Part of a small language model's weights: width 512, embeddings untied during training.
Each number is 500 + 50 x the weight over its row's rms, rounded and kept within 0 to 999. Layers, rows and columns count from 0. Numbers have three digits each. The size before them is the row's rms in percent of the matrix's.

# layer 6 MLP up, 1536x512, rms 0.0502, rows 1180-1286, columns 448-511
094:418521554545490487507487520573536559478561551482511464468512425418595526548429469490480421495365473451523509549498485429452428477547537480534368498490509537523513473493593538534535612523579447
100:428467365508531507434496512488474391445586526455464535446574441548569456511573451558647551530507544552539451518470453494444541535443525474480511520470525502450564529528474516549421541463569623
103:454483475495563405435392450590552454467581520465526452490469467542543545552504531463563538372530490530463511564487574511467547559508581568554470492414528455406488591590615498508590544529502535
104:497507495452517548413497430540609588571471449480498520480583383489525584557411576551422524450433527422579508608566458448477430516489459471430513577489557581483565501515570520497499476475469508
103:503525548471580480424556589551535456509489598506510493484390439484442418599472537516517515495498377470471595453502458528455479508442453517580446545554559485439424517435501627563502485441529563
096:510457504484518513493438465523526548466578443498469481483433499475539475468501530531469551442443514470500543426424472560434483559481442504533438476506555509494496581454524493590457458525456456
100:563540456485478457466520501483481463533453395427538453470458535537477444537466537467432566429514562454494564560526418511545494513473563417511501480602542557491469451508478483445452529544542447
102:441419525533553461491514527508472594544433406472495552508526605448542523435500537545526596510515449429472448522558529456508518486449452428459403530485477552493447551498465462514543470521526498
100:449519538543386623479462589467478504577478519487509462439461493545604407549453497454556613504476521448513566543526465502560537501517472517482540484483478540372475530457574535475482500471513535
098:504587531529563559424449386540558532512431561511481466539518523555535443501571458524567543537512570534612494525506420523442460566538497471513443498435467517546493550499508503507502489466518459
101:452489514415372493573520517449447451564430530451476505469581456559492467442509505477477449493488603432579582539537523456490458481474450437471446440486522506493500640595471491527569530514507558
101:559579594565483421453495506532577621554497413467574585479555568554578517598478422487537528553522470451479513478591587521499484625483586500505450547568589556546550443538457538476476524637557495
103:484410400576479474506544483535494505449434601490541518490479528492483516527508495454446427511493426396469442562483481566494467613462600428479459514377516480436553546477561476568505516528522525
103:461604527395495511380552489532466518454521563430441575541447554408444444487467443524516535423574478487532584516488554542555579479490485551576512484467536473527448508555446536488447478499494510
108:514602532462552575445513406530507460533569497510482532587451511471479469442480523453556565506477539430426498514518446462625499525542571470477388459539505420491502498444506490552548525516535461
096:590538508513479554550442452573563555436477477464427461515553557537536582552532418545464476480560434508573439363478494494464507445511498473587513483513505466518514525582462357422478499517440475
106:479492488474478464501550506543505453569548540434419432461486446403494443468378445505432520544536493500464528491445441446503431495507430536616544610485489590445486482536469515476599517495550574
097:486495456479516525445530537560492498503589516512498562504409455397518505452622495503430425481441547465588458564471490459486526542485566494560423504548494433449462534546484446584534527528442512
094:520459452467454558564453528566460516465585501410421480455496451418447469448536427480494549439570547550470447450536489461536449517513586532421460464472499561506581571486602569517549483561480579
094:493484529564546585476435547480607465511443540472478571524522372511589422453435495600527463514470551530496496490511510418559377484523508513531481501502542572567533469551541426505480516506494520
102:455592519479512500454447511485480506460548500503534435479502447454513477560483539450481521516566515498500531479430528580487543469490436528477484499513523474484400472482542611466430439491567494
094:523429445530439417465500455499447492468562620469517516549448496411551454397487520526506563502496494588531553468525567508513472550488569425490475496624523482518550512474477451486462536482566579
094:512481474458448537455456459541563584443444491530575475492548545486504462558531521554505568445505596522517556440595539533478480473458407442482496536596498530433518469547432475570452487453565488
097:495508429535409587400486489558524513550531603516574469500466488433531526407504534534452580466436590558507500540457532538550588457458474466554478479482483573456431585557563673531505509531544492
102:645534435555564619390564401514506478505348483538487561535495511480516523501539572425482546517409554494540494528466394602435449485557551471511542561436483439523557448467441512533438526535499515
101:533466547479424567457523545514578610484553528546520475488491463414526448595542507515440458459476462505583550536565583514543439542482465558437526555519520504508545458535505462447485489518536508
097:590473522503585590446500486522469528528545493403505540520494478443575537404483457574577601496501518561452642519584522677517413524423573459509539506584476536589449461603563421434432437528469580
101:623497525465436471469452517523480491458499450423533504570415419556484558485529563431504550495520485539519497513510561452521420479501478457476578537596477461512433530508546491512510510526514566
099:594385436530434463521515528459529551533490493441513556480414541536493466563517580447502577549519527462568510554436505577501577508497629481522488501507522545442527627548509481556472563539584438
108:469403473536492488419375456474518486594490450462446513535420499536521481524566522448459555479451513501442525566570542503434452534504568499541425468440536440520474473576501525482479497564586472
095:470462555583529461535539440515571518623472439525412467596486525477526371530623497504529461489479488438479550504452499456520447630499547523562484520538525584467493544596540546512440522603525485
106:474411458502525635434563486514520468440529533452616541561548411407524485524419576533443556422423438484476505500568539422491452493424506445555477511591537410517487473560571529499546563521457561
105:462518488610577474484487467523542508525523436426475520440449487504540502542470492511511458454543473417524504582501478494516578553578524490525532441543511533464404427502604509531482589540483540
101:441512544411555466473548426579535526543491548556448522458437541523536437483446602570489451433474501423550578509515557462536485495473555521481492429502510458499532440594434435481472490593484496
107:518494500538580541509524473551555473529487468507547462582500480478509634554525402476528477427503451547427458425520462658489474491508534469466498504581556620509468432541471398608558503519478502
098:538481523554499475437438530504496499528503450478565438536556493491556462488537487472515506529556551606417494436528445468514507496493424583452485483510486596450513394489447603513599414483595592
105:565452495584518464517519435556516504437461444444469595531507554440461406455544498467573456473428477482541513619553489528522465569548579571512487516486536496446553437607463514411540549510518529
099:549479500401540552569492462511454547479501474527511588503483505498540501364506526567464428536358507480559458478487463513563438459481499493526470532479575492476500600516456523475538408504473468
101:492507487508566459496488533449534436465404603522486517473505451506575429550430505467494517461504474498537547528545425463551482492462483518511493450468535560447551509629635500540490634591452456
097:435475509483557480404512445532512475504478451474496487522468570466468456487559629511493496470555509462411541530536531523502509525618507491492508539539547500528514522525541464515418516512580471
099:466477547422541549529585451495534461521514496543528468397566485547509522533498473536551490477531545536566511463378461465513559460457494403494584518471536540414427579484497493498482479477473505
098:514466450463480491537524480565549460533499466473486502444536524403522561446607598557476528563572478455428464546457592489421498545567477635615487570470544489427501519503586524502459524533484546
095:486589466486471501548476508411497576566489520464513480452547450533510532570530613351497522513472588450559471499545539538584486444551528510397544515494508512522445585538480548609609433538564437
104:516551447500602584537419520582521521445517541511496562513450383376518586469447504509446467471457519493604580447427443569561447555464471488525526473491555553482502472453562505541447424521560545
106:523545546469494523503508525568574457504479595497486680552565374498501587535535513581440473382478554496430502510504479606437442579541458500540499494559517474474465597500492456485510515506492604
099:561580437514509555532486404497454509458483553489572544521476538428492589506543491545513513499364506590511585506479587528448520486531493466484487604448481484420527457514485542487496567433531500
093:523490463468541499393512430476613431615502443435551531491434434475523500417478474533477402517476513468523482551484453531517430528564492592592563507568466569459495461496462516463593536537473555
089:498505487487479587398557476481582431563521497473595485554428481501529506500505461478447557476530462467533480430527503473506435392479512499504502515494477487487485422476495441434469441432505432
097:527567571396525530512501518479466487548505486470510518448603560474446553502567317486542508523495437580494402514490444451533504499560588462442499499382507486528477531507562560579493538524475468
097:497412461521469535499502569503500490547531488536558558458528492528489540529501546447518532395448497482499600517462516532501529463360443489474509565468534562532588588520482449481503491555557404
100:508471375448551531517599526456555528519521468504529501489484574481618451424450522567482487505507489380474511543404486539483501497554635504550439631522534467441550479460479496507463539535519537
104:496446397514457561468530493512458529522559439546558442425444552401485467591574460476554525501482456482417550476396560519488592529549595555506411585489508535517518455507463436530528548491574479
096:501453468404532470448470467507539456556557464378445565536435489546512476457507500562443453418589392563484596671421520470476570555477584432460472482448540473463465493449533470578500438473532455
105:625493484488513498535518471528507503430525627461486514517523456532589533491439502571535490488470537442456476511494478506519595506532489466446507536542491541439547562481622421457564500439441513
106:499581466479530494488538462455552524472469491495412513468488447418517424542408532516485497488517489419468486432474541455554520536505457443490554498450515466515515499473495613545449540505466524
102:584501431496458482435435507455531479549484411564601466536471513509508500525505544534603517500388533440566508506426430578382472457528454533524473372561495428525371428515462580500512502401477598
102:532514542437481567500455520476493524473559577521569533486518481463526363545526447537461536503412469533441541560436513525451418544542451517535566489474482491506460569511576546490507574480514562
103:453547475496533537509521404576602525557497542449495494396453459468635472409454495454455480477562508416543574478460550468461465468539467433512534448595629475518538463547664462515559581497457478
092:477558516406508447499548460453515464568471513509474525425428517470517516453497469507411493515549427490532529480450490436464485428429500515525578575537592523424444487609473590478454463451498565
099:465557534563488493559551512475518521532480518476499551403463551539475491505443521446562472412501472453415497558476519445465565493496539475464388534544531515570642537499611449474589559514554513
095:514566552473578522545437523485567411573507560450545522501482540436532522472635476525565497444409488470521480557471479380508549592486589516518489506492501457512582491487514587498507506618488465
097:544445391452508612598536487550533469534508533524455577418571442461506476403608538503521462571441486480492513525559443506465540553511547431591545631438514492511555659477516493535510553537500495
103:562545451490546459463492516470538562466505552514451492577485446589506431549595497469562504423493543473531512520551538500520528477535547465402451536483569542494447496515430487480595522510553456
104:464531515521568498473493445524547560590582547550517509489474578460530532498551478407427480500523566496596559518395595425450505551441477497568478560481494458505568536498506578430471497471478547
099:538518380510549528531521484543479595519483551529493545445443478458586490510600528500494516514548474544491566389383552500525474529518534493578595544514535520488517529553446547528466502505564526
105:537492492529562499567433457545478527436559482454456511470536536463555414489422500550469570503490592575593463610569478488529491613505518517527534577485585432541492488441447512550520501486603526
102:492508503512520528417524454545508528507575498421504521445419435538416431530484429475568565455515503509546465585491518431489401519517558498534458460522537514414569494515460476461570493476461538
107:528503536457558555551461446431524544569500452464554500597518509546467498424474454477448542537440490501477570508450520471598501560446570395532564530492521561515592551553544554421488516470492492
095:490565448542499460563514481474489618640537513497537593455452494498480528461590501484505503467463499433456458538389522488550417550485529467595427452526541439469532509489487381474498479487530480
099:507470465435508460518477536548474504521491519582542498515398562510518538582548522450525524548505461529406492511424479448544516527489518490549387489522497593459493566467520514515524547472573461
098:474545482487380607495479506556498519486489477513569590462429519478574529622467493444530503409502505476474498403569468490409559508538477546490529467521489522436512446518483508476557525439498465
106:480458516489529437501463558477462542496517436539503465561455469471436427468507537467572562468538515553518503553544551470515476509446443407439483571575535546506532498499510595459500469478496488
102:481503517544455557451524535509564514495524565542484539496571479495491450462452586528494429523474490448410504539453406482528515470460487521550481458496511517531613463546484399530536612577477505
095:518511502498530479468583509528526518448525525519451611511427524522532505445496548573527411509512450515510445582493546473483443446473488458426482460505469515575473480524549403524460500518453583
098:541472316434506480585416421507445469521568486466493601513455516413520503523547531442528595517439509515530409490434570415554508593498480491556420507604505539537612496480506442546562557552447490
104:488448491494488565556553454473521464537462504535537516483443512458455505418493589423419496443535507571581513417498480664458571632452545456451529550509531513545554551525584543549459502434557610
102:581500514451632587415463469484577460586543463358631580504489459437484515539457368498541478402496434485480533538488521471522451463483540505441417593511552575519469485583526473583592473490456468
105:553564483509524459508493521499527504492547505452460573548513455465490530463469558525528572488482512445467529587508577577429527459513521401522474572461673425499519546503569561512600460439558459
099:448545529534452508351436537569519565548501476494494550536542595507572443396460444524515456532534530478540528468529508556526490552499435489584511445434459550521554438475517401425448444546530523
091:520513520527483607435567457503581566531564498460442562547462522412475478490519541475548509483493538489491507457539490421475523566506541489473513486444518516491467598523487405438506464558550579
099:445503500502512546527487408534446398469518409477485522519556537573477543493499385541572478453526477380530613528441492492540517431551569539562498499511529472487442512654544500486501440574502502
099:538483400500389524475518504477549545537577442436533504497432521550482480508554472414574513516503492483428472439462515556499501503516482549519469534413498490550506499519536569554504565440569471
098:545493581553552465452533521566510498484470518496484495548602450536515517464504541526475462491508518501560438463511505453514561463553572533600478452631537527420535451469553447613558433496522527
100:538503450591479585484490523424461464449521454541618594491516446482601449552534460525432461481509440529487501413552573498524527515579538495453449427477512471487525449530472413530525508574494588
079:547477538506485413458502420481481567543410515469443494481562435475554449520520540465538507465513553456526550434614476470482414557472576492404429540607466417514523518552520377583535539444538468
105:487622436482465559474464461472516503434514587426506552517497484381536498516520608532547600526520437524491530552450426501494505495557476475485528504442543503522495535587540537499532547566581468
100:524482529523403468544515536450510479573497613499625566486479510492460470604471488559474527511561396534465579528536481424497437533430438538537416436407516521449466490520519526471454580592537547
102:475570475488432490541479538543515563447479562512564553501541603468486530514435451508509477477518539484502487562519466542632550523536570434506541500541510436524433453410527556504530594503461571
099:444501541457591474470500476447554501536377490460525482537474422441472459529561456510526606495497484497626566613471507437481526513513531525420445475458511565439538475510495604503472450530457527
095:495431597408405464470547511482549513515450468508532478468445522462503481409462565428488562557517448507429499471581488491438398534402459444501489513535600505515439510469477471389530581546485551
102:479413467455472522483489464478450463535515600516497498554465473475473461525538506506561543508475589451617473508504522419562471517420471464415404477614533549464481505467475517537492485469440544
093:445473454406449433560501532638428485504499556399484523479468538531479370529491488588537461470507475494481473548525490505498480501539459434409508549451513499529547441474507497440479582499538553
091:569544561540417415522556467506459483610428477512453533477482523429490547522556579597477447529512404470506567490512502470577533529513598455440524471516500510472409497524572451545508448541508551
100:544575593455507507488464491428456497479550515523446486515414505497535518464515516537521456507539505461433469463483457523578441518475511508413515553497550542464565518559475509505505533558449528
114:493509454455575550423479511591551516576510431451534443461490485477540460535552544474510509405456468465604640450509523472443445549531517408539470504574540531515545567512572478484541534568566483
105:502601432573526510459436439447574428529504502470478467512514599461514480437469478509575445560385419513523455505477499494563454485490530478439557588448465437492433469498499486493552424512427496
092:447559512521534520510457452584511540493521547403491608451462527535503470527536444509533503401459509533482512606543446616515544491513507392461469509490564434477536519555513368469565599490607556
097:493508510518417483462489441605572475511493435482554414511539490525430433508475514474504439464387481433521507441539540461526446479523505509467508542513436540531482526462532499592571487471508494
098:512480549452500504527410445494503547531488431521491526438455473452536397472445464554551533469428529452507521502554396477533554554502469418465483555578473560483460469508506580426511463521496509
104:509569461411570584521494500565461411451537554438466510571524451389569467530501469407509515474456373526465532548503443470460476523457595601542466447491528459465520418518521466550423519512548518
101:558499460468560583505496459488530534458530493472456507605475422487592470551552526528482587471451521537402543485472524458475555582471470506530428638467521470538485487464539521493532492493416478
095:464560507457561470491419489463512447473451448574548561499495511538540475440627580533490581449470443402435430473413458414499525611540516428436531526486440485442558569535420522539511490524556593
098:483440441487482562458434479539539521434538572482511528513484494445532535561554494500501657471576488488437507446523546525427493645436528515574473570566529536516466525565523518574484498519550498
097:496496524459479467492544496465517509550495479411573508368474467488526536427503493472466578500386549541429546591503466481591510479599374412513552556503526533487511589568486482415481535459520585
096:498564523603519445489481532512577523542498417562515471543537430458534466523525543521504479468454475490428472581474509469547533621453462487423493477548469549477523626516535509511487504558451511
092:584568432548489457510458403590426460468532493402533603411548384475424547539487479555470535452540466530506552542577471439432495617507469539475433441566495553506421517545474451541553571530576553
096:431570484384562494456523461501490529486527562378549481407490489558435382465545492513533513533432511476484556497417477551415488540463441507547504536600521491554484506524446553506397460451462492
# layer 6 MLP down (transposed), 1536x512, rms 0.0402, rows 1180-1286, columns 448-511
098:461526572431466582522520405504479492502443434414501392552576512562419482599490562498605487464435409550473510540509550579647525491476596455538524515464537608476468480572420535302431590514443494
098:520553496444436526500504534549566532471471530492495419528436447506387484539397494450508380473622503462480452544444510508495484444395548438590537530482466601513510531534454449545586444635491524
093:491423537477452595505474506514533534382581456454451505487536511501558555516481519458529566480496521448532523531439481533494566493484537505581471569481463421526368492474573420512434490559516560
107:471544551504457546563446583555457479529459551458475485445513424522482449418573478582548461512575395503487535513501517501438513563466431507492461518551537492436525509421494494474468435478462489
104:545526506422542456481541523495527638509452430448573516527486505523439631560441431495467514517541490578519456496482473475506582469440577439527444536515486506580555448486537484498567548502510520
098:420518534538507536519580479487455499490524478496528474459561503510482501507514558473380529442495637470543494430486497476482510486482505510445495482406554526412515575536495582557382525437497580
100:510505597513552482558490613477518596527435589545421532538510464501544507410464554521535542457480462581441506558526454489552530397464448470431475498478574559485440462523440481574573449596396590
101:455566503492511580489630477495528532442525590460438515485486417500486546533530499413514427387475564510349453583386508504422432567455576557488446533501517589550550552536447477474498459547443605
091:554545536521525380470443446491556532478460575406437500450560472491483468498409552468489486405425439500460562471615611443424414455526471499530487393498454460491480522439583441575447510571479539
098:483522499570452421498562538567482474385518520552519489489549477541475418485493450548584514434603434497530443559499513503461519475503492467503484574502458612617491464536550412505481440467374493
103:555572456442549553507439476392508466458450539513498539502508554516488500399547487492503448520491603503555465538508545533499569407424486512512573465514508535412499520468449435451462524453413585
101:518489531492522547549507359560510508496484526511583555531549430461499482442531456574518431508498510440581487441434525499469580482454505424555487485512519474520513670522438515531477532556546509
104:527473577523452491504488496516481430468493510495443446514500531500573491431460545558506479553487462555464539504526483486468533473564542457516476465418545509580486596490437441582517487465514619
103:548479531498436512484550538517412419546509543466502480432501504489426536577426546581504558404394510568559569498506470584615461478528513529508471489554464486503491391428557436458434509482491516
104:538435508498512461453637596500381563463348534500547511476578465520387510486455473483528481520522475449459531497538483501557581511390423539581627562487414509442478481429532481567544449487511592
098:445559452483475486566434501563533415514539447459548487513491502478480460496450495468415607561501446551435514573467453451530423510471505577523440502486526528493441485517456458601643495542455582
105:497491529469549484589432511455443471564582540450573444429609452496458457447476515511421500537602540489531442399574452526569514433462489463539548551498540581467465432442472450599484552501457578
092:499427582527502532418607521506443553499471487502423464607482542534561576484473559565501481547528510517534489508556540503561548482472557600421577439510416596517406495525474461528489449562494464
095:533571536526450496579526591449559458418519444505519506571494452410538530455440477466438583488494584439550595470555529500503417543425628529491531455572507439572518513492450489467448472549466545
095:418555553522536518474481547563475484537511481521450483525523521566590447479542391533533529429475491524565550489498452519426588485637521590599390526522497417580486507524529528595540538501509481
105:425550441455539524533512489538572474485449474494515517520460446535436528453528449456460535569501533494564557560453470574530526454496480502441455482476495493522488512621545456481514435547482435
094:607603599475537429513443532545602415482560524605430509541494538597547516435466489474497486518477403548557582564415600578486531414518491450629475601495525473533466480440491436411479456486572441
094:484532520446487492501466524532559521582581445486437533512500566509476583503524393500492541515451444469516493574490493541585416471533440562469531449563422568493536555454567551593454497535529544
095:378456484438409603457505509523520458530519459461456439498503510455540485439449513496527468548529457516561448520515507445613536472446497457439534569471412570474426438552557490539479492423585562
098:508530488495488480412507574518527566452515517542411494431536455527474474496449554570483527493497521465546426560399537426452434453542371487383542491519537477589458508576575485495478506560392556
099:542491521409440502523515474438492574510419382504434567549501477581435534461574558495492451511503539511461484481528558555512481452533533508395484533487413447514499540479446505500515492446531468
097:533437574588526379570476520513483516450497459489517454595441604481531556560483438483504424476471458397473453493486497522514588518557484525475486399601490510478515380478497429491482495432439488
102:543438497465548565507430454436440375449610523551565521484519491598479567434449602425480551553445468434543454559491463361493406484426577512430421475469513544448470509472559486376548456494421540
095:412458443485538473457535498441509537518451503422533453463397431438510442562510487581580544490513544519456408594542573547548507503530513466482484542434349491529530464535533465504551501531523440
108:547397452450511501509481462516511505497462466465518471578483538470509452596574438482498600483372518439490572543460430595494524558448492545621522420490522582552442491589500461394501546530520570
097:477415513428547601497575509522517560598461517390419399475505512527592484532501425477528505475383538489427540479547518506469433516520547500475506516414435461437460528524541516525500503503477552
103:389517604548514399610567496521540479460490504475504489548533498457499491494485513452486550520440553494471337501585461500500597450584497546476486496504430485480564420431451449531497546552491532
105:512484535522457511433610573488481513488420533563488540444498502535525499490522425490558520564579434468515503591533603568488487467486499421532519528545444437425526507431484483518542518529487496
098:471415441475508514453498552587512455517568420432534496569465449504510578401523439487490592575445539472565431473352488528484511535539470501439517509516477536459411550486449468519607405533511462
108:516562370506475483514498470494382402462508582471490539456501420482512398508459490503529454447487530389513464458565470490524516541458533459477421463492516603444561454464504484391534477521502491
098:514571448489532554494543524488520579402490466538521477546542521500485486586461526495604554554492462466536445462530407475437509408566522423397414595601538522518471514513535445433516402531481474
106:433473544466481486463523452493535554566465490499413578541522467577580610482459464433475555486559544482460522489512562461522503579496503439490568457433568582498383412439595522555518474435493482
103:422424518575504443470353489546607489561548433545523473456550535415601567497603521422491516506586533473502438515455491515548492521563557470490555483539465556531519525621492520453503387545473533
105:526499508439483507562469527538451516464478520534512510522473590616450493540510500388472463438463514475535537472450445495540540514578537534607545529461468429459517538440438552463539420501527502
102:485466567510492476503482475429542408483446463526410512482502434468460415405532488537497523458524452535430473487479426493440518491465444467503396486507510524473492472477510413499555403453544479
102:505434519498509436509500428505456380570514512450430476566483539623520563575484511527562509586558516542544483474497529419411470425487520459448446487472583500468541545547530502493499501555505436
101:565471470423448453488502555532411533526512617546500461513419467506511519406503529525448563454425461394401470572537354441501494517406501448491439503561508551455474583498528489474552536493577539
095:428460428493544516468490548490467515514545543402526554455570503463548575452475452512497507437501392506587525548510491412569509559469511533482573539497466433466529474502452511556494576539482458
105:452473477520436458514480527422432448402511493494623494541558473511516551472496432498521381547575439458468520532518562569439503381485459525548443525438496534562488544539521471419510444568390490
107:451502426498455504549500549537449536486501567429485503520505531578518447548533466535451448430510483517509577427464464544556440530464469493502475494500516481580447549510472461512583498490498492
097:547570466494471500372474508574486423420470481495531451512533480579581420534431574459544509517463577434464552447477508517508552554498560546421554510494468516475493575532477428542476535453412535
096:517575489482479394479420543453507629540503496547463540493435421463455506519527446435495517544522453576479478540516428516527429504518497528493464522548555527513433481471531538467600587453505508
089:495470430466460425472521525528524598496494501508567441485527497444429456529563494498501566507461532522567485576466442539536500547498472572495477491460440428497513582466470519530447453607521543
098:422471490516516463500518523514522510515571563599575477459456442542579498442543520415490494555489515483494428552533514528504520545451491513548480408494478500428513543530521491497483403535404430
098:432522463503548480544503516480401522440444522538482503526553499560522484494482500546525581540547596539461520536444548453508619504449444473446538517421446532575539551492447512528522508494409483
103:490593466521558468473530490589503461507470545531490534513485539481571434515452535604521424509633443475560528490566612464451521602499529542464497566504476530495537498562553578450558418501461468
097:556493502511514473566529419546520392609471467481511526548503578514486517471471491516488554509517539484516495492563536510472517484497506583436483499468443544527542535510554484380541478552511472
100:479578564514479496519471374537459516540563533546567444503519546421489502527460484472407503534412411517539440439530420481561538544539419536384505480571533516549486371536483440529532473508463423
109:502517561602468499461494570450474502523444512510407465515572416554584494526468437520483466567498513540441468476504491615501578505596430504468440470526517435457510490512528429562458430520528492
108:578518398486632484576411525578531518481548531511451596494465507453442492429509563533497478491472463441523539435515474506534527445569609551458503575506494499433449471434599522504503508438508496
097:445562520451466480522455549454457487518521538514448570490596507523464431554524455497451525495477533473568393545436486458496408411527481517451402466585490502506480479504420525502572495512433476
099:526549471481471447438483380573547481549462507577526476529527461497641543496484558532503458452437444477544428572530526467467498510508485552531568496531617460492524535547455453512490473537501489
106:524485551484322484500444547564458540570555478505516494456600638564504481453457526467557526452512443538428447532498531552565442572621451500493523486504474480528480496430484484444462496453500542
096:520426559516485435498488511501438507520396516505426515573427490552471489592589498502535483463627483475425586483533553466380529489443529506422485440504523495576461524533473565543475492551495479
101:476499460489451488478505512580485456443495554424496559433459515513535528452448467486536530532518546501491486445448541455524412499419483503443508550491503494509406491503498519510591495439511555
095:541494466531527491450494530527521439464586480434559556542477555422471393458438543434582499562479436505514541516416496506483501428544546572460473485440502517450435475500499504547515480489576501
100:374466506475473448527525621538533495503497467453497504474455462455481541527495498576488500474496459481487419536482495455427551507528533492435471517451412444366505469603512502438518491483519495
107:521496478494494511470528399472511644476517451408482387552577559601468594509481521435440497494592463571477446372485452479488529499471489427590530451529586530518558480516407550514537493399498485
105:451470467528502487493524461569481452511434569475524496553495521484489477443576457449507511512479459583533466387425433451521552528518467562520564567467524490435573489446541439527478579432554528
095:480576545520473537573568567481463500514588485447578467532607522451434447418529434499522490532487512530573389562445534400424484473446559487476473500497483516416444429528469475523541472439506514
108:550484467476509542493553535434486537504477497468523368505483501515501480514476534425520483534563456474421579608511558527552453498504450522491477482499485562489400576512396560537567490451424425
103:514534502542567444548613467549501488523516479544470439537517525504363460507460389481510490485592412449447456593511613511437464496509438471501450531567503447608562555533508442472472577511472583
106:497541389481441523389537550563365502580512620514600489535424515480460478516493460462481550406488489467545517578508475483483477421479468571572441487568554461528527572541578406509464446448517457
098:539458489456465522487463450531526420525458447491560505546477492493522535593514461565553501465520461515521538612553472371493492550497410436486532571597512462450520469476476582580456494544438465
098:537468463510451496503531541555513493530498608491513484553522498429517564349506447413607526531515470478435502479432491532513525501496409450558525398488537593500484500514446484403371513464540442
096:544541546483555572596471552470482564552522448549520420522538509549459502398484573408499426583463516527558521509446481513488544438565505505421486521411505575513594536538415484462519566460510522
106:511471576444500458538369523546583571432456464508505497504539537511446480582433432518564574583465524577518491508480500476543573458487576549430533485649477512458488424517479444523459491534493537
098:563409504559561416567579513460499503471550485608463565479556532512391488498403508401467497461536306491445415529536608479535452502540498525521414463466519471489523580561475496444496579449499535
088:573402405459561565516533463479521515511479484442525491472566489465503440484540494510506516494459531418582531509539433550547466563517485447478475481535505520492517447410473585500547509583543485
102:454434476431446491476547501557479585550515443543531446424503467494476516456490521455445448471498595480446436558585460500491423415505527520595546497566541532454486517518556507465566535503514380
106:449492482543471499525551478576512421408508473591463516602512522489484423522473541594496554437505497612491508501546485474428415467475562528487546440554471505486431514435566553536465496573403529
100:495586425454482522462503552458474513427460491404479529541524436470493388513455554505456476526672398505566516357465528525531530547493513481469450452494572456547439621461454461500526435498531485
105:483522422414567523497509496486488543508590414481438545493584426404517523597508543487519543462499560576605439568472452472540498523432484347473483544491595523469552591502489498502597498465407393
093:496457514476543483509600468447504428556464566570522550472477574403520508591521500515470507503489502448595471652494537506402387550465516518529482472472493438436433459452558566481466390472497528
094:480430508382455478457508484554464573554599500409418383467524563549536487512536497487540467525531426562462558548541462536516589498485556487538497581428411492542413420477489443603498513528493483
101:497469538520475538559537591438544464369518431447522500456491513544578413536458487431547581510548516535507536426501501577606504566475543537529537519519501533501468512466506532531526482526464545
098:506508531501436472471516521492422556537545527542500504486574454434436498579527493426445419555483435451549510474556428530484479553500503457381466402458526526438483506467504589521482490550490503
101:428559431539501439578505470544520547485503454422488587545528460479583566489435434577574463527566563499526550494432497542439520530494516651400494522500518492467534495466514569497533557468464449
104:548525510464539573503488449488481493430585516482517469445553487470471462438530492553560458486476568415459529578441531513574568392477576458557484404516532475516459580492451514425533429504464466
077:485495488491453508596531496487586524507604457580445446482521379596458653436514558431521527554559432497426438490410541563529567475516456460551479503438508497440454494501453513474509511538508469
108:417435529554498502440521513560474610354535489426455507574593530419485544462529505529566509512539382499498466494571469467570463496491502576434512493443510511440451422396474512470471489424495529
104:379492566513617442468523539511529558462507465484437465539516606518493475541569557462511469492516564510624469455513529452547492468610399483435444522445524454488624418347501444554447488516552484
100:511604482485529512549512522507445502483519464604547513566533530483479500499457590493475459442449511512537556465491574523487475357544515524509524536540490564591433500537538441507471494402488514
100:473425553482555408481453509516495407486508464547485420598495542466503482410518519520539447501410475535512533487487545506441513425425646517367514484493529520526511419411541423569488432534512477
092:521530502531538489499541465479435519485442462496482483495517456474514513583554534443540524437482479455527515438526469497565490535449551473539485373424470486454481556526646483578441526466488492
105:481502420549517517516482549477461487516520630509519544464537525466502553536606435495536437472394560564516530500499454470499473461460576552576510455588491459485511498601578449543508466545405510
092:468565448456501488520620554554452525511468530448460427554536506457513461466503470513562520489445486503518409486483552424490482468550430420527446591510469485561497517562419443510439469454498508
095:521543523423512463482473533496502478570492547466504526534563513507438431525583480535527469514450450422524533442501417521447496407479568487499534497455504531481462468456453462517504460468519426
100:424485478542490500469502453445549472449531482448542462438557462535518522406549380526534542513490469523536454573439548506536504472439367382478595579509660470437454514548519464466439512471525495
117:582520483511505537528595564472388535498485353481468430530551520542473474466461492471474488439383474492544482523503502569465449484543620516514512523526541505529532503528513500463458460519525432
101:482433442581429421484498502584462402414490561480443649538399494542547471463581508525467626461433441423546490541471459495545415567478568500535505496479464492433540552459502476458540457433516541
092:564570534491479493517524535444500486553498585583467520559534495517548518571502491551464526551501388451587435525444461455523534554491415469457503447494512515414514591500403400532529475458521432
098:501566495615446472537464448575477561524511519456409536450456553508495509482492473502400564445527509524597488415583524483512564529449596445504414482570537487482511571410503475499517480508528578
088:467509440448530555409580570513537502417540564455519517500532495608511495503542501491534448563525482454505499471497455446480536532531517473535443500371591473479571542532475530537499451548519502
103:467587574454398454558494498511547549580495557534495399449595511613487445457546446435437435594546534544499442540529540413562545546588470569545540443476490488446537446487626557444413495489421429
098:496488511443537527453536476505372427474423504405492472419446511485560537530560394589465442541523470426583530549468513433506476435400454517501552453557520544579568468519402551554402479547522487
089:495565550442572472499444478471496568461534531442593438523453567487581558544484501465526546537557610593560412479440441580586430502468504469481597441512393479596523548473539580528410473495548510
097:500605502489494435492535518499564501581458396467489463491504557471476505393482517504613439507411594431509550508445536452526459469521539458542514518524447497561475426526520457484567481461517504
095:494520486587581416595510492544446446465465510525420470521466505450447518461554527490526470540538480445648445474539489570496525403585471424536466488517548514434508519498541488514567523510549447
095:523470513502553499525470529487410563514411525523442481424476516575495520466512392516507496506511455472567450446479577461515442472470460538584467473491488476531507561562482475486544505472516482
093:539565519542553498465472485529628581490622504503528528508557594523515530461476424501496448547501554519534604474486415470455507478455509561554477479406474428504527482498629467520544520565459464
095:418419556545424430423434511548531445481589460499553444539536495564550563450523600503501491495518469520439497442482502559459502584466493535503400474515482493477470504547495540520497486603513461